Part of a small language model's weights.
Size: width 256, vocabulary 4096.
Architecture: RMSNorm before each block, no biases in attention or MLP, tied embeddings.
Training: a variant of SOAP for these matrices, 410M tokens.
Each number is 500 + 50 x the weight over its row's rms, rounded and kept within 0 to 999. Layers, rows and columns count from 0. Numbers have three digits each. The size before them is the row's rms in percent of the matrix's.

# layer 4 MLP down (transposed), 1024x256, rms 0.116, rows 915-986, columns 0-63
097:408484584534527430414432462492416453470522530566553448427573488448429494469435545552512607481484476529529487493550510516480518544596585460445475595473430464384509521456501608407448414493492567
090:418486519552618502557525492490442579556417560569434543516500519558497448471593472560558453515555564518631498556505528437463469473467467505610492432446604536550478516491488589567515485446525523
098:420480506524508563468508435548444498458581455435468532411484479494417500618616478543546475425476465491481563526472477533533503379480525414513462549513539553544519548511525487461499561517537509
101:423525587502515491434526442530536568538467531478609471529460514500450512411514553480488526477463584473502460509559490470501495528503640493594467570502395527409541529521509600460556534528447512
103:524433411390434535384542537530431581593539461538527555482509518489509403494445432460508534549519435520529483492505594475562516475465444528546492414483507537415501437548484536482485478523460579
099:606492420505542439496550425501501430447625470390492497578555440497497502471476488601502509517581529542533478567472491489511487504399480482567462524553509603503564532580535509462514492502527538
103:529491509552466556500489469485530363472462454535415545559453514457587506381546378463462556480499532471461515506513507534530433517491492445514501344533470493570504608536509468451474391476538524
104:432486555401458518605477516456522444488440468455439544499468549608479456428446563490443474497514562450488519512441538491498344552476464507503466551522414522455483555528528552618593472551472585
102:534503553515564480593564496475525459544485481526531578435494464552471511464494503530608503425535432522542449469487450404482555538393451601455494489505512534508495483367453473527480496475449537
094:516504520482586520452542487471565466437528425505487524534555511459496385512457509496565460457466425495614485423492533596541578505438519529574536525580460518527544486526435479549469482530491491
099:483576507554556483433453440509501559455572485516488527434523423486560486603444471583540480435498426617484479583466518534521496476483484448552379503505474564541497554529480503423518484540570423
100:513432485571484529507518521461452448543483555547509522439462477389458432539480583477574478511481401518463547553456523570449535481508532473504428543575474530527510587510604528446622547502454408
102:470476506512460513499501521447584439507482471631529548470508468526468587511485381550556480419494481465466462448490590538488624438512510468547533520480475546454523447593486526553459510564502511
102:456424516546550477566469466549421505489529440420393491631583514554437530617478470457541401560504520530514396514510471518468494580504502454481508456643516478514542519454508419534417503472498459
086:528606511566504615415570540492432441419479501515604454571490506499531561467412410492411461419481488506476503402506436487495514489439477619471622441561449527573580443473400435520528492487551476
100:485524568512444496427563514458539446409631544499468518479516469439542509496449514606461451469352367556563457522473492604402562457517459424472561454499532516519521462481521523543491464556501461
097:513509439544461523476496438500586470493565506527468546504477511481512481479489476496493527420528474425367466523472542504467565405489474503519472509592507619534523507434416547455509533482465455
096:496481538461534520517537495504365481568462579507540526522490591545494492477410537489513428544594404571438399534554481483531533485527490491589521521477475574480492551525493488458464551482592501
101:402538471621455483496396434492497512456568537479582536520461531521568465500349558523484552471531500562544492465503495531561509507434509437536465514433490563504512421558461539489421536551476481
104:555526460465479516451429546594452452470491412444509573486547454404524538478515506473522492506564549516468527542540506579477507554471450513438551557466549445550462436379555464470572484549419436
102:459534463512460521497524506433539537456523516469524452466490483551482521473471493566551467487472457535458499496428493483459547475540472474463505532608391456521481541486506535531530472408512549
102:554485514514539553431466472511475508518432507509588562578432539528535552497582514491570548499384500510542578412472455377506579540476603394452563404451581558432529467463537465507491526458440386
099:548470504530512433473471401534574571531455439469442540502512491534499488455472454561504531463514487453433528512511600527404484423519475531533506435512511463522560518544474559562593458493491597
114:555508451501528486497456561514559466490584458495430516504579546514508490446533635511475417508402460471488466550461420471404520465534562460486431474575583479542377474476486545400474488517540508
096:513452479574538452490614499540430556464480463573435483491472531500400522471465534559493467462499537522493488466394472501469490438395504471428538513493540411561584425533454455528513520430653399
118:436556491583656501510527480464517468500470540591494514485430472482556493435513582579582552532453529502499426466549537523436523488438571581511513453561509506401468480526619494411482485476466530
105:539462495557483554502519463531484541413512486530569497475508462551473530391528492477568488533551543473495420508478540546421521528529438496518520494570612534460469436474426403557485575569480428
087:529464460451527619448455532461554462465504420518434495457537580473480459552512461444472527386494469519532448475565460491478492514514392497565420390494523421519491452488555484503432493408468528
098:419445614404411534514549451606481409514582526450616604533502489466532447463589444445576469578397495466494543581491529493569574405535534422524496445415419602466489543536520440527463462577541534
098:528444470495488536427487569428539408518447627496472516512575505503575547472431398489480527555474474475453444487565534478527558512528487546496598534579503556535474561552479499496407436565473539
093:530555500475466498565515569627468479480502488440495569537472550531475517430433409491516522536522544456517443513549493532472384484482569451445579457451472502475515497511553449499436525581530501
104:477496460522545546509513543525584515509543480545523449481560531486525396538554434490586502521591471548463536475504408470447484467586473507444585579448461512468522508593532485469442439517548451
101:572493478541563473512458481406480493530458509501570511509533485460574611449431456535570490501479506540433598605498394576541441552540385523412518510496473536554525408567558503447542560451514481
105:462589395550460471632490550512436528494367484514531525530412476470468529452464474451532424413555483514543472512453478445460530425524574476535416535485553516539469537461481506501421450500497528
098:454524411508411405518557424429424495481466557506540522430431538472516461431495511426532521468459503502513441552450523490464457507583503423537526555566483470508556578514462536550501411468472448
103:430489566574507508425539351464551427414477565516504534402475498466475542457527496499454492444458473468450540415383538617577533496428488546500575551528521497526552593628466471436478476507426486
094:400585542468564478462506608465616453561530412506363499500583552470344475542499563467509589480577572471463382403400510532438478466556556503545500441452504480508584489443526506505483469524509523
102:534493479484505632503501394505496513498482554453524484524488496524537532523538575514548662456451499447486444449532484457496509523556515494438549461518436470477550465417483470471466512479457385
102:476503496522497432462529544523589437413480546589531481535506504566446526542582465472538430404387522525463486442433509444475493452554503512568524558489499562594504677488524463443566495425485465
099:467470493580401497479466504531506555552520590488569597499517430551483531531563537506531515554534442459603391513439538468472515429553528356532562594542577436468468474524605475427476447563528480
105:477519430434546431500469567405401456505560507470443508502502517568447530526577515484558441513518532500584456528555502472551489525472439495520476498427480502461512529501486459529544523521528544
105:517488463486488403482515514410492480444555473457459455502564591533446546484514415524480444522436518502467475449485526565533591398483516531535610555419443404461476510499552545494447510403486535
088:478348484522470528505482560498559538474512512504477421617496535605622466531499468455474554530473552546523458547523516529543515478503506515542468463363538493492469537538430588470437437580491486
106:435428473533463552345534612518493464508526442521472559590496486484561449475614525515463611494483583524503526465553538499547494466533496397549408551354493453542523463474543495541486449428573519
093:489485492461548459476529493403463496418512528458472525470597445532423467463569502530475513494552549473470535517473528388481420443426503639478484375516501443469496551561521485663492494473539493
083:520470437461434461569509525559578453561463565499480571537413552546465526421572493546579557534566472486530479477429489459493507368558484427627525536457487528367441520503564474516533530596531531
102:461556596487542472515480486617481419382464476495478586431477490537523565507524583507496536420438514493561458633460382420547444510559594521508485560461531523497543541517432527578551464526488485
100:534467426545539619539594449521559542519474350520488421466501515495486457431532505517543528530423515471569509515412421551509576498465537576464559462477562544578550498512484572499597490526515566
100:432626474482558562514466513524534462446490525512558519488527533483435478561426489465514525505481487537426477475537450430500543438463542440502482411478524542452510540472453512502474474482601458
088:458539469507549526510461546476432536564477517571418517398448466601538496483491562532460498455487464499535529538482498489525552472478554620429557497519594544526526504455505603472490531500419557
097:532484429547458518518492492532455482452491530549538452572504549499473502453514458448523488505448520498505466567564469506547543486448451410534416464478558472493449549492474485500493496552454527
092:538446545592568408485584550450576543586501473524434506519469491420539496396463414391597551514516516532543437530507414476560613497553555482456531507480440542419506446614536554564567558485557511
102:531477444528462506566501584586494525561464588610543535483512610530478560533460519522634498568497475445536578503514483459508472480467410496445461576514517535426508437522516484565569405461480496
103:441517555473459536627572452462411413475551504433583563521487477502502413381585477490520547619512571482606461467546565532501470448507496530494520443553511551548394429481467537419518464491508489
100:454467508441537521524404488426562545523532505499545539484514517485557452486459646493544519500557446582490512569551501556520470459502486461487476471512435497555487489520594407548583575451537508
094:480535455488471548454483510450459444429497448475509433495528499536531476421567407504511439543499492529449578504509478501460403412496577503447494527513472481563504546458428416493527453638491412
107:534450487529503538408486472554555473441554526472470507577518507448491479509460612458512521508474483486471529496486524395537516502586595510546481476548554497522583647476472505498441527547488561
102:465485544572525479470537477580454480523471436531572413524517415502533478456564414493451436535515563557557469509561516517439504436450409519376414610510412493541539504511531541509528538513455465
095:463503444453542584440534482523498481543467456471436426450512503470506499472526510501481506522506530479551510624509496497465527553554545485551398524453464566580589448590520455478471503518443523
093:474527412532511622539496577507505448470487562554456420478518512499505535524515483466558533601511520480463628499445519535484512609517556564507655479505490531462459482486452530523500515504456596
104:554601568550470501524460458450556439463463486478521476553492556556525554537518545419473458498552462399504504421463367491531526402532569506501470557435478377582538505455554441532504531567438448
104:491442521433512489542490483546417451556493561480460536449460562485492438558425551442569501563469431524511435432439503608517515543462517493470523465464488471431454465494533471509439546473499483
095:538484483514552411425497544384549489468533554471512464570572448455536435587477460457467573442496578552471536509541520517512551451512454445448438402439457493556456531416501507577521534464497557
099:440521501523566495485390470574510563477572465497522429493517528442454451425530491416493523469526506389506501451447483494549533393498527409506480458459572457496495510427468506535536450499517540
101:426436505479505481473453452529486521449509411473457458476574506565510539608432442529512526444531485557530446477435484477515565476444401469532473514442500506541447477607461539562544599553554510
097:587418469397452492466458490489500527511487573508518480496537485488467555511492583424440484411463531446428609502385474528530478489496539484498492492612513481460492572506513458445564522407456517
098:440520529495502550441503506487530372560458489553570546439497491431454543558480524464396460565396403503550604473474522593479569553513500444412430453525425535433386541542520526441529555477482566
097:569520492526422467476418495538537441448566459434529483533604435496467523538512459493464583462537486546491525486507546550551422480503471429444518483460448548535460505574443550564544482497552536
106:532511458451553543497417455563489601559483526491525408556457464501506518473521427573530554486443575483490547527538535527640505550513531612557460506450535548531544571501368422506446482474524449
103:499497513542528463509487513455576541481504515443395566544518511495464516537579498521376558519523463476456489514482455524355556521485463566449493485599534526497503541428511495484526521469443512
101:527512560476492491542520407398509493433499420527418481479448533447445539497506526581562551462539511465480483551501454500504518454572547409477450521533516506542469563431485533495479511444464477
101:494528464495392478555463578491510458460494475545474559498421528561497578446509540548530500427587567462511444361484535539495480488526500561486508421509460509484494503509485493459516491594414501
# layer 4 MLP gate, 1024x256, rms 0.123, rows 916-986, columns 0-63
093:512540436497545540491471407530499450512584474483537618432444484555523485557400463540497579478491445502469429448574477470512515441505571459520585488479458500527504564465544427391525530502437558
099:482401538565550519485475515500466528439511569516465582464456571468468574511461477582487572558556517504465376555482496583535481501481485506496514526431564548382449554503385404521424554453461364
100:518445568570452499575536511458463543458474455570525564523525439539458469590611479419408518571641405533513566500462548537449430449479478510527439535420466386513520520596466451520413547601458502
100:531500487509558466461469478575481363360558499462475440445504580345571531437500463518557426516433550463494551517460524519484523528455523467472531475561537515401502452532496433516437410553492508
099:407551554576465521541591459490474628455485483536570439482476441512536567509471512468452484492467463499504428490453479362488364521435482501555585512460547540473493505496508457446496426444465468
102:418508490432491438494505512482518526524602466463563454428481478491524523538465462510653451528600543551588499492517607450596525509605551522478450620515614405575447511469489521473412521406580530
100:544394559482514418529471526451653509543506471512571444597397552548557448520531472464552407525506577598563503576458551522463536468455546495490394523558463476468497513477552592485467504507518567
103:559609520494533475484570486422527465392556466511522502453541433461466447569468493455543536549472441530526488504482521475472499489510486396506453464476454551543432383536590507459562469481590523
099:428545454457450461431523457496545491459513488470513637534494482553501519537587459506600538419540550475457525518465534472546585521548543434473496535430576540516544506596424491581377568501454543
107:434457520501467535427520462508452450540434473496557553461516580573518605429449493518439490529510564470501512477571489514523489319449560537494492507572507508522492545476516490552502517464420501
106:597440376550579483528473510528489398510487454455494517551522554549456463459547516415475493487510517442529524525571481418371517491515504467513520446429490556473543569486568487430435519463521566
095:500527464538615563458522428471531447500536461515544557588469568448576592468562550422454558614366516404400470500557544530503507566519468531415534502516557455562475475530550563536502479486474484
096:514507546468481530613493556524485494508554502472467521454413525573539360512585535470470538458532492529514489467391525478526487490520592521577510505553524488549413514477436499514592450473509579
082:448560461505461412609490463633551417563414515510497467431471486537568503536680422516456492505436506441429498473405433563509519456470429503594480514436536542480547497522524539486505450487524532
101:447595467542463481606479489487465515449433491557529521511558488457532549468398546397538480494579497444557476517509521477561443483520462494592480442546505369481509464452530512403544541625437546
098:510537517546459463533427465459474477514440532409546551517420505458340483606532513461500610459494466442500546561516479471584420471499487479458426496536556473455500544461464493369619451480471510
099:513538430481474476511422550492499606462466541578464484476470540469523518446560491455454505512478484400578490491471500501578453567470508418534504457565555494527458365502530492535424542391502623
098:550491600570490521498483553565538536471505464538539549532500532479530518537404499524339493460508474545551488471510358571528426388484527493566608482580564344412437521440516508445569536547506413
097:535473466453521504526456508521637466500508525530483570561466373569439426532476500575485497453522530483430485542469547489572460441572467441541491455481463541523444519501483623565443477552524459
106:464509530528483399435472501454506627544559480412482460473509529512552502535532549506441507477522507516488579498549568422516490514539503521565571544465508457420485530446557502427542517474615471
100:494530533472482449437597513520509535506568543408513453495460495562538455486556416522488539487495497511449570464606605579495573441540485531467495553555472516558566553510513549432439490499462508
099:542549525535388468515452524408523542490507554472477443420491529477518502498457540516431445460466561441472468465452496528516484592609539570517465536394505541514473496477511484506515502473450580
110:597552465449495545435472586418472599467497515441525483416544457551517503549442483459415536466469498510518447514462394483472390488450580525551494550500585422516502404584481556459472428532522533
093:568498514457541468611432528561499538452531440420478480447530481458467552510434483502486502557531511501543498509515537496531469550464437537502455438496456505533533508499532527485501498415483547
133:484568541586652533483506487551518434437462506505441562477421521398476522460507590577477507532429521496473466497536507468505483552447515609400443528490453583416455441546636506389409467560490543
100:565514574506426548547549527515408522546549429558530548527530459570555479413556524470550490449452559480482496502489486421431494554465453472600454505454534505486488437482540501490537378510528399
083:520488629451487574468488472521488507523485480492531517495455583454459559481397493572540535479589460493522501500445500521423597450509555481442598503531509511432510489551468506500539486517505557
095:478417413618429531470452454509539535449503412579487543401499527537509320466437398484517579505546442453468505509522462483504436512526573452510429563451426538544565517570459412402432445446448523
094:475524530458493497504517536546534531482446422529484480444550493690542514529556513491513554518476486477509486501441498436513456519480543529522449511489493483527527389517527542504528448513505524
088:513528399454480561536502588418512392417416577528427477420517499508458505597595502545497544501482509436461427495520507450458486438566606602414401531466537438497528524541457522507573514454511511
102:556414503580468550500478521526597433565521411461470517550505532513546529471524509551497487443498518593540431505467490594527508498487537585487434383423481517531583373468534545549496607534484485
107:412466456438449484532426562447545478484487506394516451561513537441595448432404499466479564445506466528497491462496560502567487634465505567592468526450442520525486437550518515436521479503534591
101:532566420501482476541500522527461552451530456490582521470494602520499507610542567548490456441513422527514470495499534471510510538431417394513551485456588555501462545482519572502561477566445556
102:405422506480596524475433490511572545468507535488543446516527515535538477510510532528422424576481510520543558586576545508462478547515503543473465505524483481459496424448443508503475479445481555
096:507437617574492456547370460422514472461581517548557420536405560536595533511493443569488488482519435572459514495487547461504492519533565485481481464517506555511463518492497393458508445497532444
092:539473406513507525474467473494479577465528504494496549467501553451487606471593345441540541578505460529546358507556571462561492485452479466542464566537596548497498617530529544491478502482512472
100:580591479591482549412412539491493550567460492475581557528585487531456442465575524448506506479525532441527501562455492470504442596541533473494481601524406506523479546453502570545497489583500470
092:533508580545527477562447477489522513440498554525428483607572538466448459470532436383527444378519452489445446611503530510516472620594541497538535487439518502588438442423486533482436598549543555
102:529454590397538435463518498584484378391557544543470568541509563467491476427417479429445507473467515409474571467518571479552477555534396517417496477502547509495495562559536523521455467432555466
101:484528586466495476482523461494543567451467515440497420479504519430579610534515474516433483451526537406472509457506540499487551512529601509509492473518534532485482490486446498525441379530556511
123:502539599502511559509502451589549451577511479512469480468497454461510502581627553508487573568504461458513585604567487346512435567569429443502430502504579562501571565509450491572524484493490499
110:491459557539421445517454512528513496413501471469464462495600594419543530500530482557545524545596550505504401518479584584478517492561497479564505543450513539379481380501518543492411421531496470
099:464445468486416548429341502529510479516468377496481594557514554523569620563529609500478552479535490525504506480496505541461495460466532438457484458413572406511502513428534468474436463506459440
098:416466411514502503512433508447472468540421479543465451482471440460492406511503414496395487448389628478464592465514593465531479427475440420482427523473529466543437459487526578489507580422485402
089:549516471447556538528508587426391491382506552452572526491526518464498473449510402472455421434357534477425549504518502570481544475529513587516486416483488491482505644529513566468554484457448469
099:603534576481662471517487519426564486531570454485454545542471422481525500466520460481535515550497535474504507503547524464519392428513507404553432524488522538500567541540486447494427512476431487
103:602392450513616498483548431471488481420532484509476483474547531516476436475475451522561515525513460534537501478534444544484504444527496459378510459588552528532470554530498565468584543547546519
100:535490493556478475511510492507573545416554460435478536393605515514528466465546515551431469449486536542555525554460606601454396412500495445523436472473445479457511525553515474543494472495517591
088:345527520547500490506432546385448523513592495465549504586535418446476460403558489518463552507421596421464467530521562473518574523488519545419499556522492556592556522511505550488524514459451503
095:447489515416434505559560512504495510533477463503488516543505520543468505548510591487499530496451564526468520511533598621552597442410477549533517429555566482507533510538412492472414487377426431
089:466476427491637566520533481522440456445583527486539473520495572541425492588485441475515540396454400483495378530414468477546489519554533590568445498482507465529555457534525480492469425540492504
104:586368463448553463416480526535490540445519536505416550549575544521555484520534463527476481489498468483468508594518502529485418520552514540516532594568569633470532507564387526450442495460493624
101:499459559519435525392478464472484464469536402561476480523446447456522477418483457429537593539574429471579500462446502580457365472583437516540569567454479572503477550470497572466349448482513536
107:391418634512457565542441566472522515446535507535579516538505553436470578455550427500482524507550591474469419465439550567536446502459447340525527655451529460564554527433480497470519498488545481
087:472580502485450520531454610440422492446575556544467549452479526473565495484423491517478425433494459505411570579581383510515519467485558487532462409548534474586535583581483459396552551549479518
100:432614517543457481437474481489505484501550487400497478506552530577422498548456525489456568542536470448500514510526541463570491538414522431394438540514452528594554484498444458530478465590508511
102:535420505498545515457437489416599457570504498542441584563625613535460461549473450521501424489493482503529452416503497509647455510479530491447462538543415520541491484478544452550492486468500478
093:517478454509531480444446506497485446600464488532462531477523495555502469469498537503536522556489519516541500553567509512587497522467497468545387304527427356565512527619521465498456555445395427
105:508523526493385394499445457515526592508574525471494543445521538445534461518556537552483519490518528504498467534485626393625465455453539546458491544476478452430466567508499547473512422534523431
100:414500604459509540547538525496511421570433439518518516572573423570499474504510471589463530503565524525508438502539516496520467439529534440528493444604465407525513547368451472446531488631462463
092:523495505457503456559482499499532545582399461448465559536413459602501519542521295502508446513478572567477454556574536394516429451490487483437517491485451548503381502540519533515419440477514442
092:577513576528494472486440488498533512530471502357406500485558424467410466488515488476522469543536475467543540509442460492489472432512530538486633433456426535565516533487523494543504399539502508
103:497587366463507450497499507538529507480419499569506577479531475578511549488448535472537484421439613431537473523446485425477503582487517437571501445408477462518461496442512409431499539470528491
102:406483489474435541481436523507463486418447534498499459450449517544506509543509445491491524390514511521466521497387542435512458448481476513509502426437447533559614458513547473467468483572468518
096:499484448442462492461460444520515523572517527457550528556412527537469495490450487585463534516499533524433479494528499459455595544474544582518560523437477484501481569458467446507571485577422501
098:527537561479498528545517532538464554553543501447398493456474472447486508485493494545526448547435549542435488475458481527517474571522504465549495473608459586450506538577423482449491406426481521
097:461473465432538500620549508488518495477436557554518576542459616456519507506494517414551530539517518620609527534594538594485484504576534519470485557573535578550527583434568448520544536529481548
098:480430428426463583552500464468489483577462502472590460459488537470505490459533469410540498546443479509481605471531563491511516488546485532539488540349494487611513487471632518429492532422432564
096:543557451504456539485553502522476474469543471476523575547529565510487457514498541536541501538512481507562497516558478430505495504492393520405504581548448525508466520573537409481546546468472534
103:545434467544439560513537472482481502473600561409434475408423416447535532487469521567532562430554427476496507485440620527475574502463588411550597430501431491474462511486519515480455473494470488
109:538530552418453496510537449490479552475565517494520455612605454578558481586461505437486534546490504498464464503513562481543501553450541482550444483439504532441557507522499550521437482479404504
# layer 4 MLP up, 1024x256, rms 0.126, rows 916-986, columns 0-63
097:497539554569506461564546391624483494507576508545648469439524497445493512496512512593522540412473484519423595463542495479514536561477492472487447592440504571502514458563445427525496577568471489
107:509475434517409446594529494552523532501516403447483568550464437532612462513544508551421501521522486518513483554513534427456455483546529481517514500529440506531483489527507500519563529603506497
105:443523579482495480509537527463508440470504539527433468550550569488559449460530500496478397432478434493512520442446596535593411550423435480509518454489467588513455436454508499512446449408591565
101:483501389407478423516486555480484525536558504524465513547479465520568495510516551524571534378499512443397607434466537459550540425486474496538513617559417586569548508505514473538487424535522434
095:542511515500529487544465501479488547417469592569461448495470444433448492546538471534510571596521624560469494458492433490433500554461472533551472511585506526439476584426468510441458475538546391
098:563444428601547470545484524491468429541464477583415461513473511425478523585533481431455432501544438513440535514564478455431494443484537444512555399506500453507462576444511514431537537496411540
105:556599423380582556535503479540500522485527540444575523437558500509451541529444540655462525404538462534490378387464475480494496519463440625504538495545407386568509513470515485455529515520420442
094:517492574603532486493511491501391503429522425518518536491590501482475494433412480653512499641465461552507481537460427542445536552553532504543403412509486503587563485537532508510475437511564528
098:538544479491371549445501519537517488422628478568509521440461591555552469447466397483541464534490537464467532389482509582431550501535472471532524465492467604565396528548452481573495445522595505
106:478544532480559532460599454503431538473516450481494487540503500439506564451466426562517578427509526462560481511592507527506477475473517473467453511519490558460539535532440515446517458513447606
099:518451523513536567453519532403490472522498527469439574528550442458465407434465438489484581588484426477538514569593576512502461516529464495537514421420507525584543487484448488586453479459424522
096:457455523494529443523477515470565465542477486551481486463578464511509487462515502485495533393540503622598465576442494401542430444491510492461513482499552506503413609468561504401456481447554512
095:421525485513565534619466463482499544477585469546406572622504543535485502519506458512486515559507524565506532425497458468490494445527462461593480515460526459567562427441527533475582521539499427
091:592450514535554508535465459513495523498562517477451458428489529449576499490516519418569549510574592456469600607534666458534449478504574440487435612397434500521434542604490444537492466515582424
092:479561425567569479557483562405520555531573623416510524533534488601477480503405483486399426563479483476476563508628529465545464524514479535508490473533505590570466415499489537414402553580516500
099:531519543532470566495452506471596527487502438532409473547637370507507541410508528502564452518536527428583568528498449528565495539512522535486526471492503513522559505528490534507431592507502541
099:463574577548477482514600521432405432464541508419506437555595414524473590447545509489496489466471453576487502508487398452490481494499473501523484411490536562482437520385470457423497563488450481
095:493461466437473421547517423492510585538547480570514569519508458558491463556438397482518529458560609470550509446454530521519508432592510447520516533539448535562532526417523516536436516557558561
099:540507485568497551433513404500424537551542485405478536530474481396515510551485553448666393457550433431534557462420501525438538533488566481578529485595584493559526513599534331464517546468431509
099:546517480488534504522461454479523537461479417404485510519565470454532494570464431549570498524570550543509464400494497533561469536571504404459463566490488478409389501443498534505508485491440566
095:501438451550604482542485493415545434506496502480457508555455524563529520560541513481477478504528566496506591461417546499372519569493421434552404474457422588492485493480486507480530516446473529
101:442530576559419431454531544490415527482511572502450583550482516471476455463491559477428428389407499598512496534524443529559452537539557496433551496409512618528520468438530501562510557459420481
103:529552525543494545479436553440559470558492527641533521465533459514377481419519478484529517521473499556607574473495498475474484467509509431547456549551643507479476443448536414519548507552501523
099:615546495483478538575429452527516435538484465437513558505530483444475551445530453445554428519544415382478548550542487497534456593485446559502469506543550461483479516533547507452448485458587462
110:556574529472469453503416511473563538523565513456519583534530556462496530571523515526469557441471549566557449535559440398558475508489380521426563509554523442551591491578505428563471491455562482
103:458451532564517609541439502514491479526541482437560531485495396403487503531551489488553507515524485410484537552448490507384457527515579481505476531596516530449366487456481450453435480469556447
090:437560474418480515531595546531523474469374474546574485573359484497564438474532520508503461493505487496556484516380479376563506481474496432585468425507526454454576465493421504514464527493547494
100:534554521569599493572518479464523559479525489540542548448494511505498422444466506477482468382427466519547481488459479465450538552522500511495536513440549501542438531485587532505594493492497519
096:504565426495421498434507518464554510530485548493424437523506523428466456546440491593510544578518480447440459522485539601562456442518560485559497491557617474545514473552514468486535485392493583
094:494523400385476485464525527559534466520427481486444560409431445537406541545544516443553447491545489448521543491503534559453449512533568490553396479505441558414426524510533491464514566621545515
098:512489470531485488463466491528500491552560440516524492541525374503507482349458538443517330468547612495476452510515477581449483546477600568452442504535530541579514466419432526583519421565454566
108:545453451479609454576501517493464473517497512476531563503507553488483451532453527509510570555532492462437481551516436502498483516642405555400401487532547522433481507505517451481492487435544560
098:454441571557454404522534439501469534513510537540493437503486448531411483564461486635561401484556626581472580627455441468568464404609567517479501567432434468518539492479391487556508572494499585
102:520578558647523536503530469504514563425486493531462443494497462569527438479392508488435488396487494610487444534531478492470588581467451554552490539446522482550501515502424429430439567568440392
096:543477496527518561627637528448522501473494534478525452622493551556469440462577522467530526549563469480483544526463467467535454554531468515595525480567550443488531600393557528537488468506526610
096:487522451557482423461495416544467528465464540495573552481482454545532652451508451458504565466539507537489584506536482459557479474498525540477576566562573491506522511538462437493547464512571610
101:518531523518474508524501492507563508450506451497511484493472468478465561496502461544433534535429496506508552558525419506549452544465457455571502413494555453478520473571545461481589488460470501
091:519518460495465510550457505534520528436393500513496508474517529456543596471479455550524514452483482576539540445479542536455540501502570469474484657522565529488491550427549383549484501484519503
103:482499485556469510499493515468508521455469508461511473392443354600447532590431483520562482545486425496566477534503446498484485397426565469585506493503485620588456529456474458446516650558435542
107:509475458495662479418409555483495616547543528568413497496502461462511376514568422515536447488402517505593448478534533519435480432556540451481494512510429390481482508525541483442528482574488595
111:478461516602470585568562461469451465546471471511481474471545541531521473589511559519465437472534437457524448512493459477488528589516499560468448504527493484489551510536486473488557438438440513
108:548519483489466578495479454458461526493549565503503493486436446483441484519526510552418479411513469567458579490445503445502573468461488527435512514528500429578465482492471469524529544442440476
105:523532560511499443482514433520446410465560481491430470346553469478594515490514473513441550550476590511537475481540419494597517485447545465484510478377574506589437405492555480535471586512556495
099:441552430465425480440440569511464527470492449453492444530415566458441479422485507517564516510537472453431480386416413517492491373438490507501498624506485559503553478529509541469562536461539502
094:500551451561491547553473570531448481450521432513420531471563556538420525510575440489566505506537507453484469501412484486511418558549496459545430507501440573491534575438539500580592486433522586
103:527466545516566510565535481416344424531527545482499542469469540587493520472470478485428526454442483584592450501524408516489559481582542530504477542443535553526580509488533414499596496475501450
106:494447451543561523419516458592569519453536581462462434491457542541534418474482415511495542534462444590472475461482427483557433495576417551550475502531546512505512469552560512525537475452497489
103:436478551523537447411532539526481481454426417526559467448443509516404491423542564495390589505561532458565580476442511465572484462558484412486524511507421427494503592484494569514542439458501492
090:419557438531527421524571529574565488527498473428404518508497426523566476529500549534562537395570514546519523497537493516513482496551508535467482498466399474491533483522442517483519453525538482
096:538522469447472413536599444520458564491449412458480499488537543550523395436533520500531532537464555429447482521480506536447538506514533497528480472461573483533585494518550495465475456429450499
087:563522479540595557572504559513449407542573595496523567443558590449424413518490421492527519363518434476484531461420543449426439566569465631496405541465551511467460438483500473494533451459530486
108:494449502519499482487504519606479531458601530557525535549490609505519509589584586513509499556487546520511646512476458552490409433430499491457504567669534475471425464559371536586541516475470583
101:478427554430553446463542494489495432401503471522515620552527438414504505472514433513608445478450473504546489508513486509566544511543465577501549500465530525505431459481543492484349497389497426
096:510513359434515485577509556473438424531439362530446520463418461494503459532422372444466422539473520584475471429440463518541497495466525591530447404442504468467512445518564463558428426469427442
086:464515493537593544434522435509586512484532507490541471540492467471513483496593538590471571470526559558573485546476583519478450475509567503461445566445503445537562425463534526545482517602406396
100:399523519487470529427556444524435567471507535408500456579543582597487504458494497557484429570510491464448454465539502467444520614551552461532392519481510515520464535445551545508590541614515541
098:542443496580581523469507514441488492581477429505455544530639445496508540548508486438505470454512555542487403498489466514543512456461481563550502423583542499465478547529623517533462476455405489
091:572453538438527496531438463456548513435487497547478584500545533523527594537432519505425583646567502476468524577547524445431488475553610491499510493520531589393590486494508515440525455529538452
101:530506393487525490478536459529572469504544519500509533549474492569465619469414506453459555558412548460558444500477489509399452571561466511452581440421464561525496384434489482489558487528458564
100:534542529468507460452483488556484625532507531513522543544544463411622431451516606495491469522594360446576602585488515496581524467523502505525501430517484448527490504461507566487408581454454455
093:437575500503440578477519473538531485565575454449430526499431550538451493550558447482450571553528536587564530559540509469454515476548566424501465489548471548436414434490487481517374503439552564
094:544456462542449452542551536555447440450500394525542480466433532569535495476492600493526425546558484549612455514558490477435430556444505404474469568487502465459551437479559496499520495358517488
105:519411487502411606554588496448474471551513553531424550617553511509464498489533528540524485508575372528519470455528558485524482551512526497518466547539509471494517498527433419543542497519507479
105:495477551467474462529453463490494603506465495479409416534469457543558486567587461568449431508500529479497449482473464465480575483590476388443467517452456509592530533506540442507512546497429530
102:455469500549522523481542427454548510488516443511546450579578523440554444449590471509461533470473422531435483437537535447540438475537487512523445484420442570542572520493447442434486505591497540
100:540468523450482551555548471498516535477476407609520471541470592493529496480526485464450593540554551450573552420576476434523512433518578497582498602515564514602478516585434487518499585526509510
096:546488558538580549439542583446398522465436464479580533546414502491421510441541498551489455516546540447542471391489490512478486449536536535474474525455547424387537436463370535470474514511466507
101:479448413547494537464508427526480425552423537444437479557484446526500502449411452567443496523418488451425548499508548395478535582487534532551478496461494595492500431552466477423403503613540509
099:516526542542554558469516474587427484408519436498595493477567459454460542542516505509522492493598572526535532563553519489560512398593508585528534517465444562488419431500530479458431540523531472
100:576531474511479496524475509528464425548475576468441534553469458540470407571506482421481545503458580517456599412447570521581485495560521491521579558464439419448473519490380515559498478521570571
097:454503549486495499482506486567406534532544477460501471610480507581597475614481475502512464558554466557486519570576499540517475494528463477471513509545477469402514442497489608495478520466567513